config.toml
num_hidden_layers = 8
hidden_size = 320
num_attention_heads = 5
num_key_value_heads = 5
head_dim = 64
intermediate_size = 1280
vocab_size = 7736
hidden_act = "swiglu"
norm = "rmsnorm"
norm_place = "pre"
norm_eps = 1e-06
positions = "rope"
rope_theta = 60300.0
rope_fraction = 1.0
qk_norm = true
attn_scale = 0.173
bias = "none"
tie_word_embeddings = false
parallel_block = false
init = "normal"
init_std_qkv = 0.0322
init_std_o = 0.0
init_std_up = 0.0322
init_std_down = 0.0
optimizer = "soap_variant"
learning_rate = 0.00338
lr_mult_qkv = 0.5
beta1 = 0.95
beta2 = 0.95
lr_head = 0.00646
max_grad_norm = 1.0
warmup_steps = 80
schedule = "wsd"
decay_fraction = 0.834
decay_shape = "sqrt"
final_lr_fraction = 0.05
batch_tokens = [32768, 65536, 98304]
max_seq_len = 256
doc_mask = true
train_tokens = 277100000
max_steps = 4491
dataset = "wikipedia_en"
Each number is 200 + 30 x the weight over its row's rms, rounded and kept within 0 to 999. Layers, rows and columns count from 0. The size before them is the row's rms in percent of the matrix's.

# down: layer 3 MLP down (transposed), 1280x320, rms 0.131, rows 965-1031, columns 64-95
# gate: layer 3 MLP gate, 1280x320, rms 0.138, rows 966-1032, columns 64-95
# up: layer 3 MLP up, 1280x320, rms 0.137, rows 966-1031, columns 64-95
down965,100,206,211,212,239,231,209,204,226,280,239,211,194,219,216,228,177,161,236,220,213,236,224,194,202,209,184,188,187,176,166,177,195
gate966,096,184,188,170,218,178,209,207,240,237,200,233,201,193,246,224,204,218,222,208,176,228,196,185,214,243,145,228,186,218,180,157,147
up966,094,189,239,218,132,184,164,219,177,231,134,198,208,231,238,204,208,205,227,200,189,175,190,196,177,196,142,213,186,196,203,191,133
down966,095,173,188,205,118,220,193,177,166,163,182,198,214,184,206,208,196,225,200,189,177,222,249,192,197,153,216,167,212,163,218,233,204
gate967,100,160,172,165,212,179,185,213,209,186,241,178,150,179,160,205,171,168,176,169,177,256,220,252,148,223,207,168,224,163,199,161,211
up967,096,181,177,201,211,148,200,208,198,162,216,244,197,261,192,243,222,167,230,216,187,191,223,194,225,214,189,213,139,200,174,179,222
down967,096,159,256,155,206,195,143,207,198,166,252,220,228,230,264,168,177,218,147,179,224,180,226,164,219,241,210,251,186,225,214,182,179
gate968,099,166,187,199,162,183,236,227,161,266,181,191,169,203,171,189,242,174,233,182,202,214,178,189,181,274,183,238,156,220,198,201,180
up968,101,216,172,165,199,190,181,178,211,191,172,209,209,204,204,237,231,230,113,198,164,202,249,225,220,179,204,209,227,200,182,218,190
down968,100,213,202,199,121,226,210,256,212,170,191,237,203,185,207,170,255,205,146,227,211,214,187,232,203,186,211,186,208,259,201,283,182
gate969,102,172,205,190,192,273,207,193,147,189,198,233,199,217,188,198,247,205,196,164,182,252,220,199,207,241,163,202,222,292,214,220,235
up969,101,199,205,145,242,184,150,193,208,235,202,186,201,190,227,204,209,189,197,210,200,158,167,196,197,225,210,220,152,227,198,206,213
down969,100,181,157,225,201,167,194,148,182,235,259,181,225,242,200,162,208,206,189,228,143,216,190,265,157,218,179,208,234,219,236,238,208
gate970,101,174,183,175,208,175,221,165,196,236,192,176,194,244,212,162,228,140,211,223,181,132,217,185,215,235,201,233,200,156,263,184,214
up970,095,176,177,155,181,191,222,212,167,239,240,208,270,203,227,165,257,162,160,229,221,191,166,204,255,205,171,186,179,192,191,240,202
down970,101,182,168,256,186,216,205,203,285,221,192,261,210,187,168,219,211,221,191,192,164,248,217,189,193,217,220,222,189,140,233,141,194
gate971,098,210,203,190,193,213,225,198,213,194,176,273,241,203,193,231,196,163,223,155,245,198,200,189,189,212,176,194,142,239,177,163,207
up971,098,205,208,196,167,197,180,211,209,195,184,307,216,170,175,206,173,147,191,211,231,132,218,198,190,184,196,169,138,207,221,180,233
down971,103,201,168,220,207,222,199,196,225,168,155,313,241,195,163,167,210,210,214,200,230,201,160,208,124,176,188,162,175,168,230,182,202
gate972,107,217,199,193,194,178,186,254,194,209,179,161,212,228,180,221,172,191,180,208,222,196,226,155,208,225,210,220,229,190,173,162,183
up972,100,256,137,202,208,199,205,146,208,149,224,182,216,189,175,145,179,209,204,217,168,219,199,240,213,161,180,226,165,190,194,193,214
down972,102,182,213,199,233,219,286,171,247,167,162,204,244,222,173,180,224,215,211,199,158,227,172,233,223,239,184,186,183,218,225,227,200
gate973,109,196,157,201,179,219,194,220,213,198,160,172,200,196,190,187,156,214,139,224,242,182,214,202,215,240,217,265,238,185,240,187,163
up973,113,197,196,179,184,182,192,253,174,156,174,204,265,170,203,169,160,165,156,238,196,197,204,177,189,185,212,248,183,184,241,223,186
down973,108,204,232,230,243,169,183,225,172,190,206,177,213,225,207,185,198,274,168,258,195,211,198,176,157,184,119,166,161,149,176,167,193
gate974,100,252,150,172,178,195,163,141,187,271,205,208,223,179,253,209,203,177,203,153,135,187,288,185,215,206,212,191,226,246,176,220,200
up974,099,189,173,197,247,210,152,209,163,164,150,164,217,193,224,212,199,247,161,166,232,239,210,159,212,171,166,196,169,165,180,158,180
down974,098,215,131,200,204,175,181,172,218,187,198,181,196,257,151,217,198,211,223,176,233,207,161,208,210,200,217,190,144,193,213,184,192
gate975,093,215,195,212,175,190,184,133,160,202,193,206,188,224,186,223,247,188,174,199,206,231,154,238,247,199,211,164,210,224,143,227,222
up975,097,151,181,181,201,134,206,200,216,194,201,222,222,264,162,175,205,194,138,232,156,147,140,198,203,204,195,211,206,210,190,193,213
down975,095,149,243,209,206,190,171,214,252,211,225,206,224,149,192,132,191,205,203,225,198,230,186,188,200,237,199,168,207,196,221,200,205
gate976,102,236,237,233,220,140,165,176,216,142,227,222,233,208,184,164,174,212,183,192,212,205,175,227,251,265,200,197,155,215,160,201,248
up976,105,234,180,110,143,203,169,179,217,190,179,200,185,206,193,207,208,221,223,171,173,206,182,194,245,184,243,182,184,199,133,196,207
down976,099,242,214,223,229,181,199,200,182,154,210,200,244,170,147,187,223,189,223,192,202,219,222,216,158,181,212,210,176,261,183,125,194
gate977,098,185,206,190,151,221,294,193,231,197,205,241,249,204,203,221,256,158,226,196,179,207,186,187,183,193,202,190,178,194,178,207,194
up977,095,194,123,188,215,179,267,220,199,197,145,194,198,242,194,194,233,190,224,122,205,198,186,216,190,163,197,224,216,199,253,192,159
down977,098,181,213,252,216,214,175,220,184,179,250,167,176,165,213,196,188,213,220,191,177,251,199,219,128,226,190,126,246,188,204,214,171
gate978,101,183,211,279,208,214,220,180,172,183,203,163,249,215,248,192,201,154,221,213,249,195,196,159,223,191,211,211,199,176,209,188,158
up978,095,172,220,234,204,178,222,212,220,169,175,199,236,172,162,197,204,155,250,207,197,150,233,252,219,153,244,223,232,179,179,195,187
down978,105,146,241,222,187,230,212,154,170,240,176,167,191,181,166,219,143,221,179,190,208,227,232,138,204,144,226,247,268,203,212,173,250
gate979,100,188,214,195,185,163,193,166,259,186,183,194,182,209,222,136,253,177,168,186,199,201,188,281,155,161,179,231,182,188,211,139,193
up979,099,149,131,173,270,182,242,174,173,209,176,186,199,183,169,204,208,219,214,189,232,226,212,154,170,191,219,214,209,182,224,223,160
down979,100,253,174,187,183,178,157,212,222,206,206,233,244,195,211,238,178,174,181,210,242,216,209,212,200,178,215,211,184,187,175,228,203
gate980,098,180,170,187,163,250,130,239,179,193,144,193,204,219,190,244,160,204,227,145,208,148,202,198,145,226,172,155,213,255,220,265,141
up980,099,212,180,179,178,147,156,201,149,202,174,222,168,153,213,171,202,158,219,215,215,198,173,127,181,208,133,186,235,251,220,199,213
down980,100,208,244,175,203,213,148,210,218,194,202,209,143,230,227,161,218,186,205,201,217,119,186,223,182,194,154,191,244,172,231,246,213
gate981,099,208,239,225,188,211,206,208,244,165,185,169,206,231,187,194,223,208,209,165,131,205,198,218,229,185,182,222,239,184,177,198,206
up981,099,217,249,204,233,169,167,210,249,202,183,242,192,206,170,202,208,235,170,169,182,180,202,228,161,158,213,172,198,263,221,191,192
down981,101,204,204,203,192,112,179,255,175,196,197,217,213,172,207,197,155,206,198,141,193,182,190,201,242,224,194,239,205,247,173,241,226
gate982,101,200,214,185,204,237,265,222,204,188,158,221,235,173,188,167,193,245,204,211,205,206,203,182,215,225,202,170,145,228,210,151,201
up982,104,264,190,205,262,210,204,247,183,207,246,192,156,201,246,135,216,178,172,248,238,202,220,161,184,149,222,220,219,193,226,151,207
down982,100,232,226,171,224,220,272,224,237,216,176,178,213,243,215,256,231,223,225,201,245,232,175,201,230,232,157,257,193,173,213,180,217
gate983,105,238,197,245,202,199,248,223,240,180,225,191,180,255,211,210,219,225,168,175,232,151,172,158,182,232,205,183,202,163,161,220,199
up983,097,195,198,220,218,239,200,191,233,203,195,156,161,185,165,194,212,229,255,199,148,200,259,191,223,212,144,188,208,240,188,226,208
down983,104,214,192,158,173,204,209,201,185,232,216,275,177,200,192,241,144,177,239,149,143,175,188,219,209,198,189,168,159,177,188,201,218
gate984,106,181,154,205,149,178,194,156,170,173,222,210,145,247,200,222,243,204,226,198,177,235,135,162,202,177,242,182,160,203,191,220,204
up984,104,210,161,244,178,158,246,196,249,230,216,173,182,205,175,183,203,160,131,239,220,151,158,207,213,164,258,213,221,169,239,224,209
down984,100,205,186,229,201,207,204,222,132,215,224,174,219,169,233,224,227,187,186,216,217,138,169,190,197,184,264,150,194,228,218,179,234
gate985,104,206,202,178,193,233,218,204,264,256,193,149,214,173,195,174,256,213,215,161,196,226,174,158,176,157,260,218,164,187,180,231,242
up985,102,151,204,223,254,252,170,242,234,199,193,224,172,187,213,195,206,224,181,193,230,181,169,187,200,197,203,196,237,233,164,187,200
down985,098,209,195,213,230,247,196,244,185,202,197,226,202,193,233,250,223,206,209,196,187,179,193,226,197,192,216,192,227,234,224,217,151
gate986,104,155,253,202,183,211,201,199,222,152,203,213,290,206,185,239,217,180,214,209,249,185,185,223,185,197,233,211,230,220,174,278,247
up986,097,189,212,227,196,231,216,219,219,167,182,190,287,159,171,157,198,231,131,199,221,162,150,199,178,136,197,198,197,224,201,191,165
down986,102,181,155,142,216,219,168,211,163,207,231,203,199,195,168,169,210,194,194,247,169,218,240,172,223,199,152,218,243,180,225,218,202
gate987,099,191,261,192,231,223,161,183,204,196,231,190,219,181,204,193,157,206,194,215,154,195,155,182,207,164,182,207,218,227,252,256,212
up987,099,219,277,165,188,183,205,217,176,179,170,185,186,153,214,220,178,213,238,185,190,194,169,207,163,230,197,174,209,220,218,210,188
down987,096,165,255,163,189,266,149,224,221,179,211,169,226,206,200,144,212,233,207,245,165,182,194,159,189,170,231,194,207,215,212,225,225
gate988,108,193,294,204,143,195,199,180,217,209,194,238,184,144,268,187,255,207,150,136,239,189,202,191,216,214,144,208,248,207,198,222,172
up988,105,214,202,232,196,184,169,206,181,188,232,189,235,217,237,243,213,258,110,205,222,284,230,219,228,228,222,182,222,179,264,269,194
down988,107,166,191,197,180,189,199,197,162,189,234,211,221,187,199,219,217,195,199,191,197,204,205,198,215,164,159,189,174,130,208,242,188
gate989,101,128,224,236,150,179,229,197,210,206,146,147,209,256,219,196,200,192,149,243,238,219,130,197,193,220,234,172,217,173,188,159,218
up989,102,187,249,182,224,234,210,182,234,190,184,233,194,229,187,179,160,213,234,221,226,210,193,217,215,208,194,197,166,191,196,226,225
down989,101,237,162,249,192,161,186,208,180,204,172,252,227,255,209,164,245,165,158,199,216,201,254,190,171,190,174,211,155,186,223,189,156
gate990,103,200,226,206,145,229,178,178,158,197,206,230,148,197,194,232,162,251,217,158,211,211,218,169,196,205,236,214,202,186,229,175,202
up990,100,183,129,175,241,240,216,192,172,178,207,271,208,208,197,218,189,249,187,152,207,142,218,212,218,182,208,237,216,222,205,206,169
down990,102,180,208,253,156,162,194,202,202,189,226,229,176,157,166,140,168,196,186,179,141,238,207,160,187,245,194,168,172,186,206,171,182
gate991,098,188,165,153,164,118,190,223,177,246,156,174,185,199,211,210,191,171,238,177,183,226,171,203,160,224,243,204,232,193,201,268,177
up991,098,203,165,183,205,255,208,199,176,267,159,193,246,224,246,252,305,177,190,155,242,209,145,212,218,200,172,213,224,228,201,133,164
down991,100,148,236,201,202,211,224,205,214,239,251,211,158,227,207,170,197,207,196,176,199,194,214,250,153,222,197,258,153,174,162,207,222
gate992,100,187,228,182,193,178,165,143,225,183,229,207,150,210,237,168,161,176,211,202,228,233,242,172,177,218,216,234,150,201,195,164,197
up992,100,251,261,228,144,233,178,220,162,188,145,180,206,165,196,199,202,181,205,206,183,180,189,222,203,194,185,171,270,186,198,242,206
down992,100,235,210,211,202,209,257,186,188,209,174,228,210,195,203,169,225,225,235,192,179,186,172,215,197,189,212,208,202,237,185,171,219
gate993,096,232,197,222,161,153,219,180,210,219,225,220,173,122,190,178,188,208,242,186,216,186,241,220,184,197,209,200,159,203,170,246,235
up993,096,182,223,152,225,191,189,186,257,242,230,252,218,209,206,177,206,204,166,178,109,198,198,156,191,157,158,252,148,174,212,166,200
down993,098,161,253,205,224,213,162,199,210,178,235,206,211,262,245,226,214,153,177,167,187,169,232,188,192,157,166,203,209,210,185,207,182
gate994,103,187,251,191,205,189,217,183,194,263,231,187,191,206,236,244,206,170,225,189,251,184,181,181,161,208,227,150,206,236,212,177,210
up994,102,231,200,197,179,200,194,175,219,233,174,212,242,182,211,247,136,183,235,198,169,197,248,242,220,179,208,191,200,257,187,188,133
down994,101,189,222,185,146,236,213,162,216,214,248,203,181,137,260,213,202,182,152,195,209,218,195,261,200,162,258,187,231,202,169,178,215
gate995,095,197,215,221,219,195,130,111,202,240,197,221,217,248,190,214,187,213,210,209,232,197,215,215,190,189,206,186,202,212,196,146,237
up995,094,165,197,212,204,207,197,186,196,213,241,204,278,175,211,163,204,228,245,205,241,195,203,182,220,254,188,268,197,201,199,218,155
down995,096,133,144,213,210,178,188,189,192,180,155,140,292,169,216,238,211,131,189,165,238,143,187,183,190,195,184,243,207,194,209,151,190
gate996,101,183,234,208,224,231,191,178,177,207,182,198,204,153,166,223,183,143,160,226,217,172,233,199,168,194,209,239,204,172,235,203,212
up996,098,181,234,273,209,189,216,182,177,195,176,149,209,242,257,199,136,198,204,193,227,261,204,239,200,157,185,188,225,160,200,166,222
down996,099,208,189,217,225,202,208,189,147,190,188,198,203,207,192,203,197,187,126,229,262,211,212,181,164,145,263,233,236,190,245,205,207
gate997,095,179,229,208,200,224,222,182,135,196,212,190,180,161,208,185,190,211,166,243,197,245,195,185,230,221,196,188,242,203,143,187,200
up997,098,241,220,162,208,205,180,225,207,189,211,154,175,169,176,188,137,207,226,210,228,188,209,222,182,247,218,100,184,263,187,255,199
down997,101,156,214,268,177,171,233,257,252,169,162,208,165,164,224,195,207,208,176,219,179,224,247,201,192,209,162,202,189,179,220,215,211
gate998,098,212,232,161,209,218,232,228,199,241,208,167,168,202,200,180,204,226,209,166,201,212,173,216,241,225,237,211,209,213,217,183,159
up998,102,176,210,155,216,156,228,152,224,208,245,212,220,208,218,248,225,162,238,198,158,247,176,174,195,150,210,219,232,203,227,234,281
down998,102,166,211,199,189,238,181,239,181,231,199,252,271,208,202,175,219,258,252,192,201,217,129,185,195,168,209,135,196,230,224,193,177
gate999,099,205,205,199,151,242,207,155,174,175,200,141,175,168,184,242,199,156,197,235,197,185,211,180,190,174,208,158,162,195,174,185,146
up999,099,214,187,204,184,150,223,253,216,218,196,234,209,203,258,210,172,188,233,196,181,251,226,175,169,208,171,238,238,197,171,200,241
down999,099,253,163,237,202,128,214,213,191,205,212,236,184,259,193,134,188,203,231,227,199,203,199,274,208,218,135,225,237,169,154,183,186
gate1000,107,207,180,207,172,213,214,227,193,229,211,198,179,193,147,166,223,187,222,171,255,175,209,175,173,160,176,181,224,157,152,228,239
up1000,105,177,202,197,180,224,207,205,233,219,136,200,222,212,209,205,248,180,187,197,190,196,134,219,191,208,217,231,179,158,172,260,186
down1000,109,207,190,162,212,230,227,180,227,234,166,200,231,191,206,175,211,200,224,236,212,247,197,213,205,179,176,163,185,206,228,177,203
gate1001,102,212,189,187,138,182,187,231,178,190,174,180,237,235,220,195,203,204,167,191,154,200,174,209,192,188,175,217,226,178,171,206,168
up1001,101,189,159,179,166,182,180,165,179,203,189,182,171,197,198,226,214,169,208,254,233,192,245,282,207,162,213,229,200,221,278,180,152
down1001,101,130,183,180,176,230,201,213,234,158,222,155,228,183,176,202,200,172,189,219,177,223,211,242,209,201,175,175,199,194,195,116,200
gate1002,095,159,243,264,204,188,219,200,219,157,177,166,220,222,190,188,190,185,203,224,174,176,236,144,204,189,203,199,192,230,149,205,177
up1002,094,181,214,139,195,187,153,222,268,181,175,238,191,193,193,124,183,217,165,187,206,239,220,205,216,218,172,155,184,179,148,192,241
down1002,091,179,124,181,182,142,219,176,202,149,189,204,235,173,218,207,146,165,152,172,248,255,136,185,160,183,201,149,147,197,163,185,186
gate1003,103,182,227,253,235,231,190,218,203,152,239,209,206,176,226,160,153,176,208,238,178,232,163,208,238,195,175,223,154,157,210,240,201
up1003,099,241,208,203,241,209,153,178,241,202,185,151,267,211,210,184,173,171,228,250,235,215,179,198,187,169,164,205,171,137,122,204,225
down1003,100,196,306,227,251,195,267,201,183,203,254,228,178,188,208,167,153,217,185,201,143,171,232,207,250,243,222,151,208,205,208,188,214
gate1004,097,205,163,257,200,226,205,164,175,193,212,201,255,205,189,193,213,184,153,224,218,212,155,177,195,185,222,210,215,197,180,257,220
up1004,104,207,202,211,180,172,150,174,225,176,162,236,192,184,234,203,241,218,212,180,195,203,183,235,151,245,190,167,268,163,216,217,236
down1004,102,199,241,235,201,189,167,201,167,210,207,147,205,179,171,170,226,189,199,190,171,233,209,183,225,193,190,172,214,187,168,197,151
gate1005,102,179,165,197,194,263,233,250,143,236,173,191,214,204,229,165,182,236,248,215,208,245,161,204,210,213,156,170,182,207,234,153,180
up1005,101,209,193,182,207,164,249,168,206,201,261,137,216,191,218,164,267,203,188,194,208,192,173,159,175,160,191,222,137,225,173,156,248
down1005,100,159,179,229,162,157,214,195,108,220,213,178,228,180,175,252,196,267,202,162,243,239,234,171,156,198,219,212,197,221,256,219,183
gate1006,097,214,238,231,195,200,209,150,236,217,243,244,235,193,182,182,210,189,237,259,216,261,221,213,175,167,257,213,262,159,202,220,224
up1006,090,180,139,231,228,197,174,218,210,203,212,208,173,277,236,130,200,201,187,219,224,223,245,213,172,197,231,180,233,171,209,184,214
down1006,094,206,158,251,226,201,167,163,149,183,175,214,196,247,221,178,179,138,173,224,223,207,265,169,175,196,254,199,230,229,211,204,196
gate1007,101,228,182,191,223,220,198,193,184,184,203,189,187,182,178,231,199,170,186,252,210,262,218,224,243,167,228,176,197,193,229,208,200
up1007,101,174,174,276,190,140,203,207,186,201,200,194,221,201,233,175,220,167,190,230,252,215,220,214,221,166,186,225,129,212,194,239,203
down1007,102,127,178,248,189,205,215,225,183,211,180,183,298,179,139,178,195,211,244,151,229,242,150,285,221,249,204,246,172,178,221,211,184
gate1008,109,196,213,214,207,127,215,164,209,201,199,179,152,155,163,164,212,173,184,144,192,184,158,158,144,161,142,185,175,230,161,255,208
up1008,108,210,178,194,203,151,229,181,179,191,177,224,110,172,191,199,229,144,134,177,210,157,185,219,153,182,183,197,194,194,201,258,206
down1008,098,166,195,217,166,206,215,173,203,195,204,179,108,196,190,219,208,163,239,210,206,201,138,216,200,189,151,170,167,216,242,273,153
gate1009,098,210,174,219,229,203,151,229,222,180,227,223,116,209,200,205,233,199,219,203,196,175,240,197,182,220,169,254,221,171,204,162,186
up1009,101,233,228,217,177,170,184,201,205,188,259,190,191,180,211,197,191,191,202,165,202,163,196,223,172,178,197,147,222,137,241,206,207
down1009,103,263,201,214,145,203,156,157,197,186,164,258,197,181,243,238,184,163,227,210,259,238,194,204,187,117,219,220,224,181,214,209,221
gate1010,095,247,248,160,204,205,238,188,168,195,153,191,171,221,215,230,229,218,177,203,173,203,233,224,165,221,225,170,240,168,251,167,164
up1010,093,190,196,176,173,159,227,211,164,223,291,174,238,165,242,261,269,141,248,165,257,170,155,218,215,219,219,192,202,230,129,213,201
down1010,093,228,226,192,172,190,198,130,198,213,168,183,156,216,183,222,252,170,167,171,247,137,224,185,235,236,235,174,197,152,184,231,179
gate1011,096,212,225,197,167,239,197,220,200,213,177,227,159,189,194,263,193,181,209,197,146,238,224,217,200,229,207,173,228,245,206,224,188
up1011,108,185,211,196,155,218,212,196,227,148,190,143,159,211,216,260,167,206,189,197,198,215,186,249,217,179,208,180,252,161,161,134,148
down1011,105,179,202,196,185,273,203,254,265,168,242,228,194,141,226,168,193,184,194,192,285,160,215,204,234,171,210,214,202,224,202,199,234
gate1012,103,192,217,196,134,213,189,219,200,174,225,180,244,226,170,140,202,221,140,158,191,115,245,157,220,191,233,156,249,191,216,180,200
up1012,103,185,184,234,227,225,182,224,182,182,184,203,229,198,195,261,237,195,184,153,149,210,192,153,159,182,187,222,142,161,202,171,179
down1012,103,186,277,196,188,211,173,174,201,153,174,223,186,244,183,262,181,196,177,182,188,207,240,208,218,198,207,182,226,121,196,187,215
gate1013,095,223,202,205,220,230,169,216,202,128,208,174,174,187,212,145,171,225,171,131,211,151,166,160,236,177,242,176,224,175,201,186,189
up1013,097,144,178,176,224,203,216,209,142,180,212,199,183,245,224,172,153,199,247,183,191,239,181,221,156,181,215,180,239,223,174,223,183
down1013,096,224,224,155,190,174,187,209,218,202,192,213,183,165,205,182,182,193,178,189,169,180,218,180,197,198,180,161,157,195,229,198,218
gate1014,096,181,222,154,203,190,187,185,160,217,166,196,207,177,224,144,176,258,223,213,200,229,205,220,174,223,200,209,199,239,188,226,246
up1014,092,134,221,231,183,193,181,232,188,226,194,176,249,193,206,214,151,194,172,235,181,250,216,179,221,211,152,220,163,202,210,225,196
down1014,095,224,176,228,189,211,210,199,199,206,255,243,223,123,234,185,199,152,164,232,147,235,211,217,195,199,221,199,243,212,201,284,183
gate1015,099,136,224,236,132,159,172,224,201,204,222,259,215,164,222,218,242,200,214,173,204,199,162,200,191,198,165,163,207,177,185,196,233
up1015,100,211,216,203,206,204,176,164,225,228,192,209,188,223,187,238,162,178,197,201,183,232,147,227,179,231,261,201,161,199,209,195,176
down1015,102,219,218,173,227,216,183,264,126,208,190,217,219,238,176,153,183,133,236,221,190,198,228,209,169,194,212,253,199,214,179,194,222
gate1016,101,204,187,225,213,100,192,209,206,211,221,198,190,191,192,129,175,217,184,229,164,226,198,137,191,188,200,224,224,164,155,206,215
up1016,100,205,196,224,148,177,177,189,231,179,194,176,220,192,149,189,192,247,229,209,201,243,254,145,235,184,159,183,195,174,228,199,232
down1016,101,189,205,181,164,196,252,155,196,181,210,179,150,162,144,185,212,199,207,187,145,201,232,172,219,225,189,175,186,220,203,210,232
gate1017,098,223,211,197,141,206,204,235,219,207,225,196,247,231,237,177,199,188,218,159,161,175,145,195,221,199,209,212,163,193,266,152,237
up1017,101,211,137,205,266,176,201,186,248,198,203,181,207,155,224,203,238,242,232,181,176,177,227,152,249,205,203,197,204,188,170,203,224
down1017,097,185,252,198,227,168,232,217,226,223,227,197,223,223,212,200,243,214,223,194,172,230,179,219,169,190,207,188,279,181,169,194,188
gate1018,104,184,212,201,219,250,203,213,206,206,227,168,154,167,202,217,211,204,213,159,247,194,253,183,135,164,180,174,240,237,167,207,184
up1018,102,205,179,205,184,139,206,221,200,205,229,202,201,147,211,153,205,163,201,234,161,194,204,221,204,196,206,237,248,124,225,254,210
down1018,101,190,179,141,175,125,222,166,236,208,219,194,164,177,208,224,244,227,207,265,187,240,183,232,181,222,202,205,202,181,172,233,204
gate1019,103,202,199,170,199,225,226,227,205,136,176,191,187,157,282,231,217,193,195,162,165,170,226,215,216,249,181,150,254,229,156,210,206
up1019,108,190,158,130,249,206,171,228,202,194,228,201,171,171,218,215,154,200,216,151,209,160,193,209,182,217,146,186,176,167,213,191,250
down1019,108,197,209,220,202,256,206,174,179,172,227,226,157,128,232,261,242,177,235,131,198,187,222,189,174,200,189,196,241,205,212,195,239
gate1020,104,154,263,240,139,239,257,261,191,236,186,160,232,196,153,160,217,189,204,198,220,197,187,265,205,222,187,238,187,204,162,218,230
up1020,101,192,165,182,149,193,199,194,182,217,168,175,159,236,145,182,175,234,209,140,249,207,153,164,216,231,216,248,257,247,196,189,168
down1020,104,192,199,196,220,161,223,197,192,175,190,225,237,243,222,187,223,269,218,226,238,162,168,175,224,186,200,217,247,229,173,200,191
gate1021,100,190,151,194,199,179,239,230,215,164,180,162,187,232,177,173,163,178,194,211,243,184,163,193,205,175,181,221,210,196,158,205,221
up1021,104,203,181,161,183,193,218,248,127,223,173,238,236,195,158,206,249,234,233,221,242,183,161,185,159,184,170,224,192,195,245,209,159
down1021,098,123,169,172,195,189,173,188,227,202,179,180,206,252,213,190,189,260,177,241,189,190,145,184,218,223,239,232,221,259,200,117,179
gate1022,100,222,233,216,236,181,228,150,156,202,223,233,193,221,239,174,202,203,208,203,216,181,215,199,190,243,178,224,200,212,206,164,171
up1022,098,181,209,183,195,158,172,233,216,254,147,253,230,201,184,190,196,224,239,195,186,197,211,182,187,161,179,195,156,193,150,176,221
down1022,096,202,139,173,202,219,195,192,181,207,171,201,220,179,205,174,219,175,212,197,220,159,220,188,167,176,189,123,170,185,142,211,233
gate1023,102,141,203,178,157,192,165,169,206,223,180,219,159,159,231,182,147,209,181,205,177,222,192,206,208,179,194,156,207,189,228,228,264
up1023,097,187,179,187,222,212,194,213,225,196,202,185,158,216,267,184,149,204,235,240,218,234,205,217,181,224,251,176,215,236,194,157,225
down1023,099,163,225,122,145,205,209,228,244,210,189,219,150,194,150,224,235,182,219,174,148,187,144,189,169,212,159,237,259,208,216,179,182
gate1024,098,249,182,213,194,215,258,171,185,233,218,234,220,251,182,154,216,215,157,229,205,213,220,223,196,213,173,165,141,153,128,215,221
up1024,096,180,227,191,173,136,188,240,159,190,183,172,175,228,179,213,151,198,171,192,210,215,213,180,179,215,216,277,156,240,199,185,202
down1024,100,212,116,188,193,210,199,168,212,193,217,202,216,213,158,174,214,216,184,171,216,223,223,233,168,206,120,131,170,184,191,197,153
gate1025,104,219,233,229,183,203,238,266,177,203,254,170,221,160,215,179,218,227,219,242,217,162,194,241,174,169,212,217,196,175,194,259,223
up1025,104,142,203,226,184,219,169,160,208,228,182,191,164,247,202,206,265,180,254,238,237,217,211,209,196,159,182,170,139,210,184,145,241
down1025,104,198,233,198,185,238,211,204,207,201,190,197,183,214,204,184,202,173,249,276,173,219,156,157,187,153,191,152,238,188,184,182,189
gate1026,097,194,172,225,216,160,211,164,237,213,196,175,254,146,185,186,171,232,205,210,184,227,192,199,197,256,85,264,190,226,185,211,161
up1026,094,210,213,192,179,119,188,222,169,193,169,140,228,209,228,148,194,185,169,227,175,211,231,175,184,229,184,207,254,271,200,190,203
down1026,092,182,202,171,209,197,178,149,175,190,214,220,171,143,212,152,191,240,177,254,193,159,262,183,209,223,157,221,201,216,204,209,221
gate1027,100,227,217,198,176,221,197,176,280,197,168,145,190,188,257,175,218,252,204,185,193,166,257,202,217,183,137,223,183,214,228,188,215
up1027,101,236,200,194,152,195,175,245,197,197,230,172,182,194,207,159,214,224,232,236,218,209,194,240,174,173,165,176,216,208,183,183,198
down1027,102,192,170,197,168,158,217,161,202,182,247,169,194,162,190,234,155,217,212,183,170,244,188,189,198,143,259,207,197,230,150,191,230
gate1028,097,185,250,170,216,149,204,189,214,247,178,207,182,188,224,217,212,171,235,200,185,222,194,164,174,144,200,201,242,230,273,198,221
up1028,101,189,216,205,142,176,217,200,236,232,247,256,175,226,238,201,204,201,219,194,172,216,175,201,186,189,198,173,223,175,175,206,202
down1028,098,252,182,180,192,228,238,248,211,213,194,228,271,233,202,184,208,186,192,181,199,187,242,220,249,190,202,218,215,138,230,208,259
gate1029,098,208,235,257,152,244,160,219,210,217,201,173,163,202,179,227,220,215,227,196,231,185,236,222,200,249,168,188,234,173,183,200,196
up1029,100,201,159,245,207,250,180,234,203,162,227,195,200,187,190,203,194,180,212,176,169,262,251,221,167,231,201,156,196,186,224,185,202
down1029,100,156,225,169,185,197,177,146,203,160,205,187,231,201,241,190,201,238,198,199,250,254,186,155,195,185,212,202,205,178,218,165,139
gate1030,104,187,229,227,216,227,215,178,203,247,214,240,221,188,195,227,205,177,205,170,234,172,215,191,225,175,131,191,157,150,182,199,174
up1030,100,232,202,200,212,191,171,221,217,185,179,217,242,211,215,199,173,249,256,241,154,170,210,200,194,197,209,260,215,261,196,189,230
down1030,103,198,167,155,213,234,204,219,180,220,164,170,213,183,186,167,219,174,271,155,191,193,192,198,201,173,193,202,196,171,152,205,220
gate1031,096,194,167,205,173,229,170,215,139,165,162,176,212,156,188,197,229,233,151,167,198,245,181,166,202,158,218,212,206,210,189,166,169
up1031,103,202,204,219,234,198,219,238,215,150,185,185,165,225,203,234,189,170,214,193,169,226,194,168,244,216,221,209,179,176,175,237,177
down1031,101,187,163,193,194,171,187,179,187,197,185,238,193,215,184,155,214,253,230,251,215,219,155,205,225,206,196,272,237,192,169,173,254
gate1032,103,181,220,235,217,277,173,192,220,151,233,157,229,257,214,143,202,168,226,175,216,169,176,177,312,204,176,236,228,234,196,149,184